Each number is 128 + 32 x the weight over its row's rms, rounded and kept within 0 to 255. Layers, rows and columns count from 0. The size above them is the row's rms in percent of the matrix's.

# layer 3 MLP down (transposed), 1536x768, rms 0.0365, rows 1322-1367, columns 240-287
size [100 103 100  97 100 103  97  97  96  94 103 121  96  92 120  92 101 102 102 102  97  99 100  99  98 102 100  98 107 100 101 110  96  88  92  98  99 103  98 101 104 101 103 104  98 100]
[[118 191 206 155  83 104 110  76 146 176 163 129  84 105 143 108  93 165 170 116  87 113 107 149 128 129 102 112 112  84 112 115 119 145 156 147 142 123 146 119 139 152  97 140 156  76 131 139]
 [145  57 119 157 103 123 104  76 137 149  90 136  95 145 116 115 113 135 112  97  87 110  70 108 169  71 146 138 138 152 152 133  96 115 103 236 101 100  95 169 115  97 117 139 129 158 136  98]
 [ 78  97 144  45 145 114 207 146 136 117 131 133 108 162 199  85 164 170 105 115  84 137 147 140  92 169 141 124 170 135 154 160 169  79 148  85 125 103 123  97 104 121 124  90 108 125 170 108]
 [111 208 136  72 133 176 172 133  75 163 124 123 118  96 142 116 149  64 171 168  96  57 151 143 146 113 113 164 146 126  99 182  93 141 157  90 117 143 156 155  55 145  92 141  83  80  89 140]
 [109  64 114 141 161 101 118  66  65 148 218 150 141 128 140 218 105  66  94 109 148 138 225 119 135 132 171 126 126 145 122 142 142 152 120 113  90  87 156 132 110  59  83  91  96 180 109 136]
 [148 154  92  93 107 114 156 107 135  94 173 171 152 183 111 140 114 164 167 139 152 136 167 173 162 132 150 115 126 101 111 155 121 120 105 127 176 136 141 120 112 143 129 128 149  92 140 160]
 [153 110  54 148 142 113 124  92 136 135 153 128 151 146 139 172 151 116 123 135 160  84 116 129 129 120  70 144 105 140 170  90 138 163 116 163 140 114 138 164 121  71  85 152  94  62 103 124]
 [111 126 128 128 113 120 115 140 122 113 135 131 124  84 191 100 137 148 117  93  73 143  98  78 170 124 166  90 115 146 182 157  86 184 151 107 102 152 108  84  91 214 125 153  81 162 118 166]
 [ 96 106 144 143 124 137 197  57 149 212 140 122  86 162 175 165 107 172  97 146 139  93 144 120 150  62 128 111 208 150 100 109  97 175 143 129 132 168 109 195 175  94 149 135 135  39  96 136]
 [152 115 106 115 163 164 127 128 115 148 163  71 130 111 131 141 116 119 189 203  55 168 107 126 151 111 151 167 103 141 163 174 123  98 176  79 182 152  97 141 114 190 128 136 125  91  46 116]
 [ 97 211 113 157 118  82 146 148 166 136 122  78 145 144 128 119 125 114 116 132 185 139 118 146 156 129 123 105 132 110 152 123  68 101 137 180 192 131 162 175 126 126 135 185 107 136  95 100]
 [156 189  95 122 116  97 163  72 166 201 142 131 119 196  97 161 157  79 124 134 158  86 129 114 109  85 160 137 136 147 136 100 131  83 108  73 151 128  87  89 162 140  98 105 130 132 223 148]
 [155 124 108 136 172 109 140  96 139  68 122 130 127 150  99  97 154 165 127 133 121 140 100  46 213 116 149 128 150 138 123  97  61 104  91 159 113 158 215 144 169 101 123 125 115  74 125 168]
 [ 89 179 112 138 141 155  30 134  97 112 115 182  87 199 109 148 107  98 136 111 115 124 198 122 119  53 182  68 190 130 110 140 107 161 142 135 151 112 148 176 103 132  95  55  66 125 132 154]
 [153  56 152 137 152  64 119 174 160 103  58 123  79 131 203 130 175 211  70 147 113 137 129 121 116 122 121 116 222 123  89 155 117 119 103 134 111 101 102 155 122 110 124 100 165  87 103 101]
 [124 120  74 170 119 165 189 138 124  95 149 150 107 161  98 141 119  83 113 106 180 119 117  93 109 138 148 132  70 147 158 215 189  98 162 127 174  68  73 140 129 141 140 105 108 138 126 160]
 [156 122 145  91 153 133 182 125 144 110  74 112 141  90 143 165 126 150  83 118 123 117 169 109 116 159 109  93 155 139 149  92 137 135 133 127 111 176 125 180  99 115 111  77 106 150 160  94]
 [ 56 155 134 130 132 146  56 126 102 104  97  97 171 146 124  82  97  70  62 142 173 123  85 110 107 102 136 115 123 125 111 123 107 113 126 126 145  86 159 117 114 134 158 124 168 119 199 114]
 [ 86 154 168 155 128 116 180 167 114 131 166 137 169 166 120 104 120 136 121 114  59 132  78 115 196  96 166 169 144 101  74 133 114 145 134 175 114 165 110 101 135 171 140 113 115 122 114 166]
 [ 97 116  93  96 160 108  75  67 226  67  93 136  90 164 141 177 136 140 131 137 144 157 121  95 173 102 146 117 122 181 129  89 107 129 124 127 105  75 159 167 152 135 164 163  92 123 129  57]
 [240 138 197 149  58  95 134 162 152  89 116 171 110 129 177 116 121 134  89 208 158 106 124 163 134 115 173  98 163 124 151 149 129  97 153 109 113  75 131  98 122 104 129 167 173  62  83 166]
 [146 138 207 134 154 115 154 105 152 141  54 114  95 150 143 107  79 122 128 119 111 161 150 123 139 115 108 174  84 142 149 128 100 116 151  96 105  88 107 127  97 161 123 127 184 118  91 111]
 [150 120 119 155 169 103 117 113 113 158 186 147  72 121 137 135 206 119 121 121 103 154 118 174 100  76 180  83 175 167 129 132 155 146 191  57  91 120 103 107  91  92 116 143 117 122 129 217]
 [125  35 140 111  95 166 150 110 132 139  49  92 122 110  78 168 111 174 144 136 157 125 153 138  75 195 127  65  93 124 137 150  98 106 150 160 142  69 128  79 107  74 138 112 127  91  99 118]
 [156  63 154 128 115  89 108 108  64 142 117  88 146 134  78 125  72  59 101 123 162  97 141 131  73 119 141 111 125 161 169 168  94 110 141  93 169 121 152 145 144  80 104 169 111 160 131 154]
 [107 119 167 103 112 187 130 117 133 153  80 157 131  97 151 149 115  23 117 206 118 176 135 115 110 176 168  91 152 147 166 145 131 166 111 124 129 227 124  55 184 102  73 136  87 153 174 172]
 [164 134 133  57 155 191  97 130 137 117 118 166 182 163 132 149 129 127 144 107 119 175 115 149 122 117 173 115 181 200 103 132 185 129 118  84 139  68 175 150 139 224 109  83 143  65 169 151]
 [ 93 207 163 156 129 135  85 106 137 109 117 108  81 116 228  94 111 143 101 102 174  99 105  97 128 140 148 102  84 142 178  81 149  75 133 226 101  91  97 170 106 146 174  91 107 155  98 121]
 [123   0 130 144 150 113 185 121 111 176 150 115  76 128 161 138 144 155  95 192 143 144 137 134  73  83  61 137 129 160 105 134 130 118 160 112 147 149  47 141  84 144 135 126  64 135 109 118]
 [140 138  67  56 188 105 106  89 127 129 147  98 130 146 173 101 142 101 115 123 145 139  75 162 152 146  76 125  62 192 113 181 138 156 133 158 119  98 144 171 177 129 161 139  77 126 109  30]
 [125  82 109  96 135 149 104 126 141 159 119 132 154 122 148 128  98 137 112 159 143  46 124 152 114 126 121  64 103  57 156 115 134 164  93 100 158 119 156 113 113 134 115 175 155  73 139 118]
 [158  59 123 126 129 144 167  91 136 152 107 111  51 118 136 125 153 112 167  80 152 197 144  98 182 118 161 103 145 125 115  95 119 150  75 141 172  63 173 156 139  95 167 141 101 163 165  83]
 [156   0 134 109 149  83 130 192 156 124 112 117 130 158 113 145 120 134 122 163 101 163 182 131 141 134 152 137 154 148 181 129 121 148 117 113 120  84 106 146 106 123  85 100 161  93 210 151]
 [118 127 109 127 157 132 152  95  99 100 116 200 115 157 134 129 122 184  95 122 166 146 135 112 117  92 132 125  93 155 138 168 171 126  88  75 149 164 146  92 198 123 111 153 138 115  90 136]
 [125 165  95 194  80 177 149 128 113 139  80  95 124 118 127  76 106 121  89 120 158 110  92 121  97 129 124 133 125 118 160 163 177  98 136 129 187 160  97  42  85 115  75 135 126 130 140 128]
 [128 117  67 143 184 145 135 170 164 146 109 110 163 141 163 138  86 166 100 106 128 156 137 145 123 132 124 141 165 180 120 111 178 127 144 163 129 131  89 186 170 126 149 122 105 164 155  90]
 [199  31 160  69  99 168 149  77 124 115 143  70 102 137 158  96  86 137 117  86 164 138 133 109 169 133 119 115 173 151 215 177 127 113 142  74 117 148 112 124 126  84 144 161  79 170 109 121]
 [109 142 179 170 155 113 172 118  91 170 108 150 110 110 173 123 116 178 211 109 191  82 126  89 151 143  84 156 129 129 124 180 140 108 120 157 160 129 194  79 153 116  96 148 134  98 224 169]
 [143  96 137 115 123 150 175 214 169 120  90 128 118 109 159  57 114  92 155 124 111 131 173 122 112 187 142  97 149  83 142 101 162 166 125 141 138 127 138 164  99 132 144 116  98 199 140 184]
 [146 179 108 118  97 173  86 142 121 150 142 174 151 171 126 121 101 121 100 145 132  85 129 120 107 141  85 138 159   9 108 114  92 107 104  47 189 106 101 147 189 172 172  82 172 158 141 185]
 [ 75 144 142 175 164 159 132 121 126 164 121 132  94 124 115 161 164 129  91 148 101 103 114 117  87  96 129 134 102 180  83 111 112 101 177 135 124 114 136 179  89 131 181 120 189 165  81  86]
 [ 65 125 151  61 160 136 114 108 111 128 159 185 148 116  99 162  74 218 140  84 117 164 118 141 114 107  95  81 124 134 157 190 150 171 163 126 117 107 166 136 160 141 141 120 119 117  90  92]
 [ 93 100 121 124 129  71 121 175 140 108 136 109 154 124  93 199 135 114 159 192 134 139 171 106  78 140  87 149 167  73  60 117 171 172 151  77 108 148  87 116 120 106 166 122 182 188 104  66]
 [117 149 145 143  68 201  80 153  98  78  90 131 161 106 157 139 135  87 126 167 152 118  99 144 148 167 142 169 168  75  97 164 131 154 157 114 105 190 133 157 163 170 132 121  51 184 108 120]
 [132 126 104 100 139 110 152 105 151 111 155 159 134 187  97 106 150  69 143 111 170  62 113  96 142 135 149 128 172 122 116 134 115  93  99 192 161  76 131 155 116  67 158 117 102  90 118 114]
 [174 141 109  86 104  93 132 108  99 121 106 120 113 163 147 162 128  68 117 136 172 123  38 153 138 110 151 100  85 124  91 204 147  41 142  80 157  47  91  80 162 108 130 170 137 143 153 171]]
# layer 3 MLP gate, 1536x768, rms 0.0764, rows 1323-1368, columns 240-287
size [106  97  97 106 105  99 103 101 100 104 110  98  96 102  91  99 102 103  93  98 101 100 100 103  90  99 104  98  97  98 116  92  91  94  91 104 102  96 106 101 101 101  99  96 102  96]
[[190 117 107 147  84 127  99 175  79 121 126  62 129  85 127 118 139 129 128 142  73 173 133  54 150  91  86 156 148 175 107 115 109  73  91 177 145  96 103 120  88 147  45  52 121 132  89 132]
 [160 114  79 131 161 177 122 166 126 182 140 135  82 141 133  99  82  58 117  93 127 129 106 122 139 123  89 134 142  84 140 132 160  80 128  88  98 151 115 236 189 109 175 157 159 145 148 101]
 [112 157 139 107  91 104 112 193  98 137 148 128 168  96 131 139 150 110 132 175 124 155 154  98 161 131 167 143 112 153  61  71  65 114 111 158 111 149 118  51  76 121 126 150 105 185 115  66]
 [136 140 141 170  92 138  79 145 137 123 145  93 152 139  91 134 196  67 132 127 101 135 181 103 142  59 118 115 108 122  64 211  96  89 147 149 188  75 115 111 159 153 130 112 154  91 168  72]
 [127 156 187  96 126  99 117 139 135  92 157 169 111 131 130 177 160 170 119 151 165  84 115 160 143  89 103  70 130 189 126 128 160 151 121 130 134 134  80 151 138 140 170 132 141 104 134 114]
 [142 253  66 159 153 187 154 160 145 135  94 166 144 105  90  76 115 146  97  70 169 127 133 144 134 101 176 102 180  95 134  97 112 116 153  93 123 107 119 162 152 139 121 100 162 122 142 101]
 [124 137  86 159 140  76 187 138  92 158 117 137 147  98 120  81  76 148 116 193 131 139 152 126  97 124  82  98 135 116 156 143 180  87 174 182 146  93 180 120 101 169 162 147 194 141  89 118]
 [158 124 113 112 123 119 119 149 172 109  99 107 108 126 100 126  82 164 127 122 100 105 113 114 105 160 121 150 185  79 188 113 130 161  61 115 147  79 128 154 103 126 122 113  87 189 126 133]
 [120 148 166 115 162 139 141 148 117 111  83 195 124 155 117 150  70 123 166 188 122 113  70 155  66 112 117  36 183 168 116 130 139  27 142 107 164 136 125 162 153 146 121 114 133 182 119  75]
 [136 132 110  98 102 108  95 140 143 130 119 127 161 109 156 134 125 127 170 115 120 133  94 157 127 148 157 185  76 114 160 164 115 124 102  85 147 130 168 156 148 165 138 139 126 156 119 139]
 [171 162 169 104 151 145 127 107 161 137 139 122 156 138 151 148 109 127  93 109 127 141 102  91  86 135 132  78 152  98 138  96 120 137 181 115  53 145 139 159 173 142  85 133 102 126 119 134]
 [134 178 153  88 138 118 147 150 141 171 178 177 112 149  46 171  55  93  95 123  55 129 125 150 106 112 137  93 126 142 126  98 198 136 120 139 152 130 186 154 141 133 131 166 136  96 102 157]
 [115 187 127 157 164 127 137 122 142 135  94 174  94 136 150 128 147 150 135 169 146 168 113  66  66 162 156  79 128 100 156 130 127  32  98 110  92  99 158  94 149 129 124 137 115 161  71 112]
 [ 75 134 122 128 126 102 165 140  98 183 117 101 104  77 136  99 147 145 195 163  98 111 150  86 119 199 138 120  77 119 147  77  85 119 153 141 116 120 111 149 201 200 176 111 114  56  95 185]
 [137 137 152  92 115 100 131 153 124  81 136 155  74 116 122  99  98  81  76  93  85 107  88  94  77 156 112 105 100 137 150 177 105  97 132 117  99 153 115 199 116 133  58 129 143 145 170 123]
 [137 116 159 137  85 164 155 125 177 146 138 122 111 177 164  88 152 164  87 109 151  64 110 147  90 134 126 121  64 106 188  97 152 167  39  98 139 131 149  89 117 171 128 191 122 108 117 110]
 [ 98 114 126 112 161 126 131 119 111  99  94 203 143 111 142  97  76 186 130 200  96 110 159 162 117 140 130 104 130 145 115 107  96 127 120  85 136 135 153 139  68 134 115 126 119 103 155 113]
 [115 171 100 154 164  87 188 110 162 134 118 185 137 138  92 164 117 168  96 139  91  85  85  91 105 159 131 133 113 158 135 144  90 189 120 118 124 111 155 104 124 145 118 161 122 121 181 101]
 [150 151 117 144 145 113 127  86  79 101 177  68 129 170 179 118  95 217 176 115  68 163 127 199 205 149 113 111 141 142 214  87 151 112 135 177 159 106 128 119 173  72 183 129 113 172 121 124]
 [ 91 124 153  99 126 177  95 123 127 164 102 196 125 187  98 120 129 159 153 161 167 169 187 123 184 144 149 123 121  74  91 147 128  93 117 147 118  94 101  83  51 162 161 118 210 149 191 110]
 [135 143  99  80 117 123  88 212 135  85 109 117 145 142 170 159 109  91 153  94 183 168 115 114 111 142  80 111  89 146 100 174 153 145  87 206 147 117 167 104  54 137  89 120 126 129 137  95]
 [110  93 168 126 147 128 164 110 143 112 123 157  94 121  53 144 155  92 141 194 127 127 131  99 159 105 174 106 129  84 136 126 193 161 174 109  88 144  94 142 105 119 111 167 155 164 138 120]
 [ 82 166  93 119 179 115 139 101 163 143 170 146 131  71 146 136 158 110  88 131 130 166 148 166 120 139 161 159 153 161 126 118 152  96 148 173  67 108 141 134 141 191 133 121 109 111  65  92]
 [167  98 154 133 195 153 103 128 144 203 101 128 131 114  92 141  82  95 107 146 130 180 161 188 123 133 224 136  82  97  97 135 177 117 131  89  56  89 152 145 103 127 127  52 139 129 183 162]
 [138  95 142 105 112 114 140  90 110 107 133 174 142 133 137 180 130 119 105 120 144 150 147 110 140 105 114 165 184 148 150 177 119 148  71 108 139 126 120 138 158 112 164 140 125 122 160 123]
 [134 134  86  90 142 112 154 159 121  95 138 115  77 102 126  82 131 127 116  77 138 127 100 158  85 136 131 164 106 122  96 187  89 151 175 163 190 124  87 149 100 134 134  88 139 145 128 113]
 [145 165  81 121 154 122 135 161 165 138 132 138  97 114 130 142 126 157 230 136 126 130 143 150 131 110  98 148 152  73 160  85 142 150 171 107 128 143 147 115 111  89 198 150 152 112  91 161]
 [134 119 182 122 212  75 137 139 108 121 149 169  96 180 123 155 159  83 126 116 111  98  68 115 124  69 188 152  85  94 139  98  88  85 176 158 168 113 112 172 138 124 172  82 167 116 106 119]
 [100 111 134 126 132  67 123 107 117  93 153 128 142 116  96 112 154 120 129  99  82 107 171 182 151 110 187 168 121 169 116 146 135 153  97  99 127 124 128 125 181 108 124 132  96 148  79 117]
 [109 135 110 161 134 141 119  81 101 106 176  90  87  98 151  61 129 155 134 121  84  94 133 171 132 152 118 112  84 110 159 101 126 109 106 119 102 172 105 167 158 147 151 141 168 102 149 101]
 [108 164 136  81 108  62 129  92 118 154 141 198 133  97 139 142  94 148 139 138 202  98 163 199 112  76 140 172 134 109 120 200  75 110  74 105  73 133 121 175 130 132 149 192 125 149 102  87]
 [149 128 152  95 140 132 149 104  86 148 203 126 129 129  98  87 137 182 130 133 142 131 137 152 172 109 112 126 112  76  60 150 120 105 124  83 135 146  95 154  81 118  85 136  78 120 170 154]
 [ 57 147 120 187 155 150 114  93 109 190  68 141 110 107 122 132 143 123 113 158 129 116 171 110  84  97 147 192 191 136 185 129 141 119 145  72 123 109  89 129 116 185  78 110  95 183 126  79]
 [ 73 136  77 152 104 112 114  72 118 116 143 111 125 156  86  99 116 145 147 138 182 104 106 161 118 141 157 166 105 193  97  92  71  99  83 149 100 148 144 103 118 110  80  65 122 139 115 146]
 [150 162 122 137 188 110 194  96 126 184 153 147 124 186 199 168 179 119 107 155 117 150 109 141  72 159  99 124  54  68 116 119 153 143  64  96 114 114 116  62 144 175 160 123 157 214 141 130]
 [131 149 186  94 104 124 111 196 164 164 188  58 124 135 127 157 152 119 144 172 115 140 123 131 121 171 129 219  62 187  25  94  72 109 116 120 156 140 115 119 125 123 146 181 123 163 111 140]
 [ 99 204 140  88 161 158 162 118 128  51  82 137 135 123  76 146 150 135 139 183  90 161 193 122 196 108 142 132  64 109  72 144  99  88 162 121  95 100 119 106 147 197 100 169 109 156 108 116]
 [154 121 136 100 121 104 101 103 108 121 111  91 160 133  97 132 178 104 150 109 142 122 150  98 118 164 157 119 102 107  85 117 125  79 130 126 177 149 136 165 167  63 115  62 187 147 160  98]
 [137 170 159 153 101  64  99  50  75 153 145  92 105 122 112 173 157 159  98 156 150 128 117 113  39 148 142  93  93  84 161 127 125 129 132 142 176 107 165 123 139  98 119 175 127 143  87 102]
 [109 152 113  79 175 144 135 141 117 144 122 169 171 116 112 146 115 109  61 145 125 127  79 147  95 153 106 167 130 132 132 108 128 120 152 117 111 182 169  73 120 162  71  88 138 170 160 149]
 [149 113 102 156 146 164  61 112 115 121 131  95 127 137 115 115 146 156 148  87 138 112  92  77 126 139 133 105 121 143  50 112  76 163 118 157 145  95 176  98 187 155  38 143 123 138 136 115]
 [124 149 175 129 145 150 184 180 112 131  65 108 137 154 103 174 141  91 121 200 124 182 171  97 154 118 164 110  91 105 170 109 149 112 116 111 151 125 167 119 127  60  81 170 132  94 134 117]
 [135  85 105 166 110 157 154  64 146 121  99 192 183 173 178 146 123 130 174 167  95  83 116 118 131 118 179  76 136  97 107 134  94 159 126 114 149 105 125  89 129 104 120  98 172 180 144 215]
 [152 205  95 125 115 137 156 133 104 124 148  87  77 174  67  73  98 153 155  98 115 122 187  96 107 126 137 141 132 142  78 108 176 139  90 121 161 141 147 158 152 200 101 146 194  35 151 127]
 [175 165 111 177 137 106  94 169 132 113 114  88 119 183  61 110  63  77 145 193 120 145 199 105 160 122 136 158  90 111 187 114 132 132  46 123 109 168 135  97  51 105 103 170 130 127 165 102]
 [125 122  89  80  85 139 127  96  89 150  91 183 123 173 140 179 144 125 148 112 183 150  85 142 115 139 167 139 149  97 106 120  97 131  91 138 107 138 173 101 127 149 138 113 150  90 123 156]]
# layer 3 MLP up, 1536x768, rms 0.0793, rows 1323-1368, columns 240-287
size [101  95 101 104 107  98 102  97  97 103 117  99  92 102  81  95 104 102  93 100 103 103  93 101  95 100 104 107  98 101 118  87  77  97  87 106 105  96 102 103 103 100  94 103 102  92]
[[160 111 120 198  94 103 165  84  83 126 167  85 111 125 232 114  40 186 125 154  79 172 164 148 104 120 154  73 129 174 156 180 126 130 149 162 156 123 140 149 140 171  97 104 125 139  86 180]
 [ 81 167 143 115 152 140 134 182 173 157 167  66 129 151 187  95 121 162  97 123 105 122 140 157 105 158  83 166 212 122 139 126 104  80 115 177 139  58 165  89 126 121 115 160 138 113 126 144]
 [118  88 165 154 163 148  83 118  89  88 144 165 169 206 146 143 110 209 182 166 151 139 131 105 150 156 168  94 144 106 173 101  77 142 128 123 195 184 104 111 144 184 150 125 101 110 146 147]
 [ 72  60  95  93 128 182  74 159  73 141  99 112 169 116  52 108 103 118 168 178 150 162 134  71 126 115  97 160 106 212  96 140 111  88 114 132 130 166 153  97  61  89  67 134 183 136 116 166]
 [164 142 118 156 140 146 175 150  62 104  66 181 167 109 118 150 129 126 144 130  91  80 144 157 146 134 132  75 129 130 139 152 198 136 115 144 122 138 148  98 166  96 135 152  92 129 148 123]
 [151 147 134 175 124 102  97 125  71 181 110 112  75  78 122 135 189  72 131 123 103  99 135 124  98 176 112  96  70  92 139 145 200 157  44 102 122  92 133 112  71 128 127 163  64 128  98 176]
 [160 142  85 163 162 137 185 101 107 158 175 131  82 130 101 104 119 134 164 122 157 129 144 140 101 150 131 150 146 147 121 160 150 138 182 110 163 128 172 149 200 111 125 205 214 101 152  96]
 [184 108 193 133 122 140 164 192 157 142 116 145 112 115 106  97 143 129 148  99 130 121 150 147  59  99 106 135  92 136 106 132 121 172 178 137 121 122 104 180 177 110 118 175 112 101 100 138]
 [124 136 112 108  94  91 123 147  98 111 113 158  73  95 143 152 171 149 106 116 113 127 146 118 138 132 151 130  65 136 169  85 175 111 150 151 137 129  90 128 143 169 150 145 154 113  97 122]
 [113  91 148 129 123 140 190 185 115 103 122 124 123 115 108 148 145 137 135  55 111 134 140 149  81 162 150 123 148 162 147 152 170 167 110  95  89 129 131 160 139 152 159 154 126 143 154 131]
 [120 129 114  70 117 126 114 146 125 121 101 124 105 105 107  86 121 145 161 174 103  59 127 145 168 111 111 204 122 143  93 127  87  90 120 108 162 175 106  83 116  97 228 144 118 110 120 115]
 [148 150 136 158 104 106 100 140 145 126 106 110 133 162 117 106  88 161 157  95 101 140  80 126 129 144 126 108 134 107 134 163  72 108 159  86 135 101 117 122 138 146 151 129 112  65  97 119]
 [147 167 143 153 169 103 147  89  91 112  95  91 113 129 144 111  97 126 144 138 134 151 132 156  91 144 101 180 168 104 149  97 126  79  71  71 176 130 132  99 128 145 131 120 156  85 113  28]
 [180 139 107 124 145  84  79 163 164 136 108 139  86  95  92 127  70 128 144 180 101 119 122  99 141 103  71 128 107 140 108 110 149 123  94  73 152 135 109 123 120  95 133 116 118  97 123 188]
 [153 142  78 171 136 134  95  92  55 131 128 144 151 121 111 139 183 179 128 181 146  89 140  95 134 144 108 127  85 144 164 123 132 121 184 115 177  59 128 128 156 116 118 115 124 152 132 149]
 [174 128 141 186 127 144 132 167 129 143 139 140 180  82 127 176 151  75 179 111 117 173 138  75 175 109 192 143 145  74  90 131 153 109 113 165 160 108 160 102 150  81 100 131  75 166 139  95]
 [148 132 222  97 178 145 107 119 102  64 122 207 133 126 101 107  75 120 142 108 180 150 166 156 179 106 114  67 120 130  75 118  87 134 146 109 105 126  97 163  69  99 162 124 154 125 161 119]
 [132 157 118 125 148 113 177  86 115 148 121 203 119  81 140 119 116 110 134 169 116 121 139 171 149 207 152 124  80 107  72 125 137 101 149 173 131 116 147 110 149 115 118  62 163 143 147  53]
 [145 118 108 188 151  78 101 147 164 164 157 100 165 176 175 131 154  85 143 178  95 125 101  91 148 150 131 106 123 154 169 125 151 172 139 163 127 158  93 115 132  84 172 168 144 129 132  90]
 [121 110 128 161 122 142 217 118  90 166 137 157 113 152 148  60 161 132 153 115 171 178 124  74 117 187 128 225 102 132 149 153 160  46 124 145  96 115 133 101 128 153 143 178 168 115 150 102]
 [132  83 133 101 123 162 158 167 159 166 129 127 118 138 108 143 110 170 170 105  99 117 107 136 135 135 156 121 213 101 119  93 121  86 148  96 101 131 110 158 129  76 143 135 152 115 112 111]
 [131 117 157  73 154 151 108 104 182 110 160 105 154 116 172 111 113  72 120 134  58 107 128  89 187  79 117 135 120 150 119 198  70 147  95 145 173 113 101  32 192 144 173 128 108 116 146 124]
 [125 136 169 150 171 174 148 199 131 146 143  92 119 186 110 108 106 124  74 163 127  45 122 129 134  71 150 122 101 130 105  97 154 162 143  87  72 160 134  97 162 122 136 133 171 118 113  90]
 [125 214 116 104  97  69 133 106 123 155 103 117 120 122 111 151 151 114 147 123 150 132  61 126 137 137 180 129 171 140  96 145 175 154 140 119 169 122 148 145 186 190 145 141 172 130 162 173]
 [123  79 124  63  92 204 138 141  90 100 138 149  59 135 114 122 133 114  58 137 168 107 118 102 124 118  96 120 188 114 119 130  73 156 156 120 107 157 124  56 130 157 142  61 121 137 127 151]
 [108 115  98  83 157 148 137 160 175 164 155 136 133  65 152 125  80 125 170 110 130 156  97 163 145 161 153 157  79 129 105 151 124 118 179 123  93 148  96 164 150 150 171 171 118 127 174 156]
 [127 138 159  97  65 136 174 111  85 117 119 118 156 103  44  96 106 171 122  83 160 117 153 103  96 121 157  85  87 118  99 119 155 118 109 153  94 165  84 157  73 109  94 155 102  87  96 112]
 [171 141 151 117 106 129 107 150 189 120 161  86  98 120 161 106 131 122 184 162 207 168 157 126 104 137 165 133 135 113 121 125 133 120  86 101 109 133 109 113 125 114  77 172 118 136 107 174]
 [172  56 136  94  85 138 166 117 171  65  95 109  92 156 174  91 182 116 158 113 103 147 114 144 145  97 153 158 145 157  73 137  96 117 173  50 197 140  81 111 142 150 123  87 128 109 150 170]
 [ 34 100 152  98 175 129 135 115 133 127  99 154 172 133 128 173 109 160 160 126 152 109 170 138 122 149 103 129  80 146 121  97  94 155 152 132 174 125 107 162 123 176 124 108 180  94 151 136]
 [108 138  93 122 197 195 136 218 138 112  61 120 104 161 104 177 164 119 125 207 160  89  89  86 168 177  96  78 138 147 143  34 119 129 110 110 146  80 106 121 156 161 168  79  77 179 153 127]
 [116 200 164 169  95 125 135 179 141  89  93 109 155 180 156 135 132 117  98 189 141  87 148  85 116 156 167 179 120 172 203 121 122 175 104 117 138  87 154 117 153 158 125 101 170 136 127 139]
 [178 144 153  82  85  68 145 170 156  84 172 186 161 153 105 135 192 111 138 137 155  99 137 138 171 133 117  41  99  64 134 139 158 180 109 116 145 176 165  77 168 159 153 144 150 107 165 157]
 [138 141 117 180  80  66 139 109 163  91 151 115 111 128 185 176 134 114  94 172 101  97 161  91  82 160  88 114 181 107 188  86 138 113  91 131 120 133 206 130 107 150  80 143 150 147 174 112]
 [ 84 112 172 183 142  67 114 130 152  77 147 114 157 102 157  97 113 157  98 125 142  68 189 165 172  83 113  71 150 137 142 179  94 149 167 125 159  93 147 153 102 135 125  85 140 138 160  97]
 [109 140 177 125 151 175  73 112 187  84 156 140 155 183 169 142 224 156 138 100 159 166  91 125 119  84 125 144 121 147 142 103 155 137 149 141 163 124 151 137 149 125 167 149 120 102  69 132]
 [128 166 158 196 148  90 160 165 133 122 164 163 138 214 134 166 101 181 131 125 130 104 150 153 136 101  96 136 106 127 133 119 130 124 157 163 147 130  61 142 113  81  83 121 154 193  82 131]
 [143 141 117 149  80 181  97 183 141 135 101 159 168 202 139 104 141 153 112 126 123 127 110 153 141 141 166  95 168 121 154 167 126 115 128 121  89 174  99 151 106 166 132 122 116 127 116 167]
 [168 139 106 106 129 194 127 126 145 217 172 129 110 132 183 142 134  97 185 124 155 192 164 129 123 143 192 114 136  73  93 131 131  87 119  76 153  98 123 150 139 141 176 127 133 148 163 124]
 [154 113 119 144 145  96 167 146 146  99 139 121  85 161 126 150 107 145 114 122 137 134 168 111 118 154  99  70 105 100 152 147 120 139  62 115 169 124 148 184 170 141 129  84 101  93 103 151]
 [138 124  72 136 130 148 110 116  88 158 150 117 119 133 144 143 147 147 116 144 119 101 104  84 132  98 121 124 156 188 122 142  69 142 103 156 154 107 140  79 156 121  84 108 165 111 152 146]
 [143 110 117 135 151 125 118 106 122 150 176  73  82 155 100 153 124 119 137 206 145 207  68 166 154 126 124 139  98 130 130 113 160 118 155  74 133 129 177 145 125 129 119  69 146 128 172  97]
 [119 140 180 142 124 165 111  84 123 106 125  80 136 123  95 165 117 149  62 131 103 102 123 144 178 157 169 100 179 123 108 140 146 139 122 150  94 204 158 206 116 133 124 137 154 156 117  93]
 [ 61 159 131 127 162  89 105  76 140 179 114 102 146 137 157  94 135  94  69 137 157 114 154 169 197  96 199 114  88 147 116 188 124 164 121 108 146  89  74 103 132 107 162 103 115 136 135 183]
 [172 172 160 186  96 105 126 170 115 113 196 127 182 177 184 131 129 142 172 124 156 103 169 107 174 153  93 192  69 128  63 179  56  96 106 173  61 128  59 157 121 138 167 137 131 125 131 137]
 [ 93  99 119 197 130  91 103 130 123 148 163 120 119  89  94 122 129 103  98  80 114 159 112  71 111 172 150 122 146 133 174 120 150 105 116 169 180  83  91 118 160 172 158  99 161 131 171 146]]